{
  "n_layer": 8,
  "d_model": 128,
  "n_head": 8,
  "n_kv_head": 1,
  "head_dim": 32,
  "d_mlp": 1024,
  "vocab_size": 2892,
  "activation": "tanh_gelu",
  "norm": "rmsnorm",
  "norm_place": "pre",
  "norm_eps": 1e-05,
  "positions": "rope",
  "rope_base": 10000.0,
  "rope_fraction": 0.5,
  "qk_norm": false,
  "attn_scale": 0.177,
  "bias": "none",
  "tie_embeddings": false,
  "parallel_block": false,
  "init": "trunc",
  "init_std_qkv": 0.0743,
  "init_std_o": 0.0,
  "init_std_up": 0.0743,
  "init_std_down": 0.0,
  "optimizer": "soap_variant",
  "lr": 0.00711,
  "beta1": 0.95,
  "beta2": 0.99,
  "weight_decay": 0.083,
  "lr_head": 0.00855,
  "grad_clip": 1.0,
  "warmup_steps": 200,
  "schedule": "wsd",
  "decay_fraction": 0.846,
  "decay_shape": "linear",
  "final_lr_fraction": 0.0,
  "batch_tokens": 32768,
  "seq_len": 256,
  "doc_mask": true,
  "train_tokens": 156000000,
  "steps": 4761,
  "dataset": "wikipedia_en"
}
Each number is 500 + 40 x the weight over the matrix's rms, rounded and kept within 0 to 999. Layers, rows and columns count from 0. Numbers have three digits each.

# layer 5 MLP down (transposed), 1024x128, rms 0.243, rows 362-387, columns 0-127
585530389500531482538534510461504485492443505565457544507489465449559510520456418518481489463454476521488473483494529470433558518502572503440504540480546511482505511512547512473482515505451414546528500460530478534465427518522456527527436470482581431491511439492447507521454485490464535570460528450519427414543527553556428571523484493533354465497549460483568444528534567417554456449439
522514532469494425540524634582511441515504542492558534504515455503467493598501481503377493522450438499423475500543477458441508475449483495520537510562504485493471482460447529468508400485594460536491433468505546492538508526576536439478528435445490479506501552527465533425511485520460464537523519530532556601514528540534550473526458506513503485573536457459462499527500526463527547515456
524534476552493583456547497549528418430475536580507476467525518428486541533457464531576452531460515518456519480498524429491475433518511475547504585496437468574534513518533546454496551473572399514606538525492524495424506464518567488516492502505536448507574510443472521458475513492528509457509470499493489500513555440506435582494582538513456544495497512507528532376535488524496521441614
510484449423522505471456523482575536460525531499505478516463430455562529569429511487439510535515498516436453432417560480532464497490446504510500504527441489518493520504480554478558433507536525510510504465431503537581498472521429443462470434533501468513511509546503497495450502528529429472505507472515438560507474447505459524450472488465502590456615487468595524499520466517524579553501
435511532528440502562417451430528405462516474482511513456498530500410470462552474467514505546503491522495546475509554492491480475500485549558541455493465476518507557557544460596470481555500482500472510513465507450371532565524454453526491497505401576489549532580480520569523528472478521454528484544434535474523528509500512568537535548535419470471491426462525450526537526488527521494556
503439481515475512531536440473524558499497602505496517501455455535512476557467504498496509492482541433515496542528492483454576496523489497484556377543586465598489500553500508547492470497483539515459459444499530533546444530529543419473529513498501519544505498504473465523512518505525411462481520529556565502509593495490540432462487552473459495490532430528503520467459464533492586450505
477514557476526510530528565523450485565537479444520525448513429516610588549535513518480521464485505531505456538536525519475441569470467540508524489540438523567556450500528506483476519498513449561434559474459516532537516502505486486565493466488518519546479529547459516499532512481460462546447510496520482496410504522513505508435559460500472539539508450508409565442552446448490520498471
552424585507403467487469537567494489499506508519471584479469520458509470480533500548420448520490517451499512462486503489549527501453520534486405499514417483555491528534502454504474430438534475535492440499524469399515526572450497547469560476518536529446531550518449488526499513571489498548478485537501507572482476507450493476576495513552452540535563483417510516519542525519536490540596
468431464555545460558567462519482465529439526498560429485524406433458532454497524552508519516570487471431589513470473521502474479544563477564449512557482480503482520451444509503489456470559497457452530504430511542516474436472518474543520511536478520545541530471440544537454468494501503526506505402539428478498500487530531487498467554470522534542520530457446480479471473389494460500417
449535458520582432470443545470548456478432528510527505523444493525497514547513501435513548509468489519494577422442464505464524536457503456446511500504547532465547510518470440452564531518571487457454579496483538408510512469481537421506494537501507514511561498486585472514477445486468456501494558474444588527467538492529478558540483563518520476490533554442417517478573523455554538576506
542529487492451478520529505597483490442523543491441467475521592466531547533487521514540513501395499445508495509493484486485475510527471460440543498551482528400472456478468471497468435499523414535567491516494514544507543511473461587534496512448452444624495512562472511480531464421524543514438499461566502485477543416515539437521394503526475437481476539510508416433503454500537544551484
529448502531456438517505441578483479494531506376485546518561525529523556473568513562479575545536540461452564469494478501541567389518494523515451544533567554538520485481447545548553545494485489497483421509473504548486511559530484467490534470498536452547518595513487493425564472562504525491549500503500512526494449564591470415389491545463519555538486492530498477530487447526509515535425
544469452532571481478429464437525510438530588541504433492433520446514512390613473564579542486526514439509491583568487449539507517541541497486501498471513506492498550463490515468464533457538463510546472547512461451399418522464591522463471474522576481562484505501503441494463572426485474507421449501504428511471547500439425470469468509504500530509500518610513487495482578529473518530472
454457478470472498481494523503550497428496379490504485539587493501501503444469527531494558542528399500504463463505523521517479588483514421468525492494493447506539489466546492473549476488399430459501502522412549560470532451540527564569454533491485572568485523535586536497480466552474507527491493543503509465502494514543465466605494477506463546558442406432534510445458510459496449495497
516501589512463457516531544427519441569453395549564481542464503467561533460554498508460518468527493429513497433491436512561564578485548484501543457454587528475418549528519506615516494495471492490491447473548509473475491462478461490485489487533506461521468489549490498534506561519429445511529465468498451491534511509405508496480519547530425509512464516504462487495476496512421543472464
495505547543517417492493487469483499483439463468539473510534446507555520562488555530494525531519524506497467521528535449513516487446422518525511528468511491489532505446467497418463516482440436458476499511464489458445451487471517470561550466551494565500484527548511468451525512506527464512464490481433446575460532570582539490485488441528528461501473492573509465482459491494534466504499
514447428519497497516489517537526509463494496533530473457479488467567546504550542586570466511531577618449487548558493465494501537503420540458538487495490505497530502501472458473553478543502425471477492417557534466536461460413516568498493487456558486508525532463472555463544508516483465561514532468553506479489483526503564529552523449407557381468445538538500529446471516478508478427455
482549515492568464499542584490499553554513478460493466466455496472491463497563572584492537459507399461493457523438501503432522518528493515524542454516494513573571533590496496488509531553480512475460523508422454500561541591431561561528561403446569481472448491479457530502514492510510482523504550415504517478527527520534535465513499416500489447422477529532547545543485469594518502500494
570418483527469473474436494518481507473531511506472479466504537401421524456483525496493482455508488484478540464472474569503536472490506493497546509458500481463517543517539449548542513558545490520495508557473498533414445578460447504542502516517521527558557547527482511482487532529492531410590550513524463520493474514529537472492588466498496525497492503498533446548504562593452487479470
491506482490537441538530460521486562427487555475487511531501509554496440464521552492478439535526535494489535537530517433494490494491465568473424523525567412492476473473510495436516458459512466501565463436532489505528517395549440456532480469453497479496534534497551500517509489477436537444484515449509527542533449439605510516565530506501453514531513447470551481472485516430534494582556
431501540502535475421473517530535506526493497493464575466490453489577500498490519523431521490481438525621489503450571577480486491505515464457499578500542510492493525480529517473509492516457550482516572483446525489486470461500519543514498514493511439474465494501526566444508506498519497456500449441416506470466579504529532483409450481522456514499490495452531498510551563531546506498421
484398554485494537549455479498485483526557510504559535508457454418573495476517457442518542493508506498518453595467570545451497562441479544418441467482495426512487518451481532488500471588462508582469474452495505549527554497434447453554485479531473516519516618559528398515508561457449557516498490540489482429421506462484541479394481440471497481540532472459443494536544448431447507521534
455500580546495524455478467541551478484512560479449480411508521417493480489476497550516593535438430521445527416528536559490484463405524499559414485506510527474545552520470526506521474438485496525463452500468592501536489390528517504477497494487458509527502536498514507461422451534474501485487502474456435531464470497527498457491503426522452455577417532446473480488517557499509523479558
507497520498515533465530507547459525527498497446522517442470494480472430548545496513514512479498434548532472438470494526529483475507570510544527449497425519503494461461530530513512492459399566449490528519553564503507479501491451503454543468486456491447513520462457471482518488507510535451544536509423465462479547502503441494433542438516484512495492496470464498499470481554466553460480
475503445518498496538499517535480524500492556462530501487459467504446520507495498418517483505506476477481539492527555487419615479571541563487507457509433493501430515531490440469437492487460543504457459413479504493505527497451573509448473477629478530466611578538536503514479471464467449504450542541447524497485529527393510514548511509520585468526570593501382501421497558525455456509533
506533455428471512522526480515412477428541511433517475442494502586571499555476475450486476481509542420425475535576502469510551502493452549501474545536543474438491513517537511479541507473532579580499511487543410436491502515575586516511489506475469527468543500468501530565487508561450526519512513514431498438480497508496464449511531536516533503508467439494478448454522487510485504534622
# layer 5 MLP up, 1024x128, rms 0.239, rows 363-387, columns 0-127
422530492490424472496535538499421417458491549437450509509548464452439439539545546499420528515485532567544497548526493438470537535453458521533524490477574521484409518545478425516470492577483482457458571521476528438472458528490521573475511478471453495438480563519488465517500443445511487445472426502548505538545498501552532523471533510500543472435537489517501519458524515471417499477407
524585520510511544505498525458565549522533539491467552437508494514526513532551525477497482480501482464572456508503508472523509480518424527469505437537581529487444487481533486502499506501422493514580500501541525512494546544511475398517511424517428616492468504503485427538544524518518498483488479542493508554453508568483544525524548520547425468448522491479537442445535556521496463561468
505507510541488432460492502445575505483539501496505464501471495449524536509463447488482467476531541480427453519420477462451526392493514489455553432512488509451543536475581500528561420484448518517464414451526447481509542520513478484488511471443544500473519558531576484445489535476555540430501514489530524559503549555434530550502550468481550529553534438483549516465518406535472453509360
487562419484413498475538495534494511554512485426510549539524451389468513479544507539448535456520564427462602515456427582450458511489481459502514496510504495478528472541479508453529513537510488529454429488523580544510516449523505493494427509515391465475468484566492456491527474511490505468518544528567459511533488485490471433491542503526530456514493491504548477485486522512554447523524
525452562556497472505509453472470529524536537463483507527517496543426448509528445497483461508523528459515559490486487504499550475510522517506511517457510523479486515510494519544458468471520531459493523516460447462499512489536434493444583626460526485491570559468595434495523497495428506549499561487471475525472525460492464571449502490587453517478518522479522491573491603520427446452494
508528481510518480501509420482490481493463503493479542559561532557475473517474547475443513513486498492475508586455553524486521503549538509488605529538510529522486500490518533489513454530543530526484399478488504482459472463524465550475539461489509571459507493473453488534527480547546481510512468484484485573484440454497430589433466533554493496494508511485478461474510572513514506540515
437478528496500405519509496507455506489504478443382491520526559514488450493534495471567460489467521436553437525462531472573537546527494541535465487490477536478531535488523526495537450491449540469570583468527487484485517484490556568400502559490506500447584472505481537517503535506527543490516531581554551485569456509445502485471438510549481528458510544461480455565490489497513511459458
451515508531421478517453555466502440498538486572480551538527528526527507547559447519530509419393489485536490506459517469467510501501566544458494523460484460449485482484508469496515477436550515502424528471462414500443517538542443553517486512577470516526449533554548548413509551471524542455533520498529417490504518525408486498494507501480493466538492535566541460527517485496497481385471
443507451486516479524553489491462537527458548492491507525527484564564512534502466475459521523536460579470535423506488515491540514527495498525435454493506509495474477489531440555526500532566591411461492512470527386455517570463574445503412470460509460481527510456469520493467478521478470439561524498454538472563399536576539475507584577478465486512522533432519530513512463505461542500522
454453528486498539525486454436505557583503470493450476566510491527496546567492555567476440480506518496518421514511416490536534495545375560512491434458464496506535527528494494547482515494462565444521444512515424531476455498498504540586545508522494513513549488494508510460478425567435443527453469432438557512471495529436542514513452503428531447547500455554484516473474585450503503515483
566516462479478467506505424503552550505550526472486449504482483477487495481462542559485450544530519485571486550463563461490492496471564460468493558542548513475478446448539539494531491486449510469530441504447534518493472528598417511511440495473495507502554496536486434546478568513572410445516573527494524436505514510534494543530456490480499563522403531461506492486508468390463536519527
500548531497443498438525533582529527547518504559503506487558466512435476468504464481459518497431562531372515548442511519436540421465479528525508462472517453524586482481547584496529441423441493453540481474408447531476490538530535490517508414490478497492509478560506518491525506568546468497492541569498609532494544474514514524529503570451498456576470495513443466491422443461501501493533
522526422508474497516571542487557484440496506568503551506477492450483452556517449432458528465530469587586445499460518482448541503413502497506456570459499505521514544496517515536514450542512494487529465526503510453441459494491477496492554529495534509494499504507470494512440482496452475418493508498506470512475435465588516446505493478475483528484514542383492491569543511502484511482499
466534495509492508548495432499556480510513547483473530394497455431483472583508433524538402468548509544545516472465469499517461490446442421450489517525484525482610549524421447456466494450543513520563459484585540518489517491473509466504516470493454522536455521503494533493454540448524525495422520519441506501547545489528535510530507476481552509495539517460491484458601448506551472534547
455489522515564514580492427458560473519529493519610496465504538502516497537475541513546488527486450460523541505485480530497462485553550454458513498563494492528427493548538506597496505537505538464513538518523459551501509520502444504513588492478510433528553442390501562514473516543521522494536454522473534458578446440464476499514477507519446514554515440450463566479484498560477407453574
497583517487474523497502493509543490477495426480483484492543441513555461458508567499510524523509511463540534424453497511482473465511559502485521537423503480524453452473545469500508495548527450519522515535492527485504473529509493585546589499499498543446500528504478400454432464476475537472522449580559490478506502514531432537443480534512517524531574504476459421583478460452536472460522
486525505538475410462479419477476430492507484545504529488487519478419540537477557535461500497474555538507573439514486511486527505479524547409594532520502525469540419540477515601438482483489454543624490438478479520542523405497433408503573488473480427578493492519476510448541494513565574448519585457549466562491481459505473520514557493454512549533524521508461453493551470481475501466496
466525477540511538456410462469448542449517479391547438598522459526501462495482616437494511509530459528525571476509448466492500464507547572469464505505570518511440487496496418463494485554494469476528497413474487469475481435494493492511550530452375501500506434521499487446425503519533428540476530466432487527521476558483535505481501450550544519554537480567501540533514550506449356444504
503422486470431513479526472504522536507541564419536497572498474443518500470479482443495467495434530530471490489483459493493543502514517506447431487578515452523564523502493549503512491561534458502514535467541486495504484493597492496454524523468529472418500443447530499494487466496497518461599531482468464450437422475578446588474533488552505517553525527498465529478461530431416523468497
435530473531443577510480522554472419453453535483547565536565496438487545429551555527500549433499522473478534496494519496533504528494519513512469402488464490533456458471546494492510490529511518405515527511496457495511519451463515471475423530556408521567490469472450462496503441539493501441533540556514469490502467504487525494487547473468587501534471449442469445507454447511537505513469
488462473477452470520568549524490510514495526497526501530458506534511517515473490449455488520550484484539465520491503511538493465443509549559561456546462493443562464516500530502386478476460505476433458467485442511492609558508460559472502451489519568542534492494539466519487509444541554501507467508475541430484527561493478490435434486451453529485421465516549552504515478494536449496521
468581515509427506546473461559494461550480497469480492490462460535501527458456511452442484485429474483466423497462457516539503448558449444489459494454535503412551479513515557556505457424546542524477554492467570429453442475463508461554499537490462522439421516477406537582460503530469461464477439494544473525547547518478475438514473475459511569585438533489444471543451501449489440448546
501478475593398482492465504467499509466534512500509528508555497539442586482468532472486462495488458499482434474520477491513539485523487478465504472528521464495457493464522501515495535432513523575477546493484484498471436400509471519536501531439517458418504463522478468594487431498533448523504447542517486509524520538544449446487491452488552458452531510484431507460438416536508487527458
533451402476481519538516477510530618539541479472525516549498519565457563473472438477549426487507504550505550530483504453423466525544509475532514497491486515496522532510420491431475534428483508501525545483525474473434551518556470511523481388535597510553517479524522452500557480545502474549501510586432482489533452555511509458457553474491487536551529435494510445487563532457612475570538
561477554535525408497498474526552471552440526581536479507484510489453493438473530606476538457496536545531532493529506511481421540494556479556579483486473512501533486438562503441508451478455522493540503451541590572472515493458452436540543495507497499586536444476494563463528506485489485449435511569525489544562543476475556559482498512541506487468562524475426490604497496502462491515394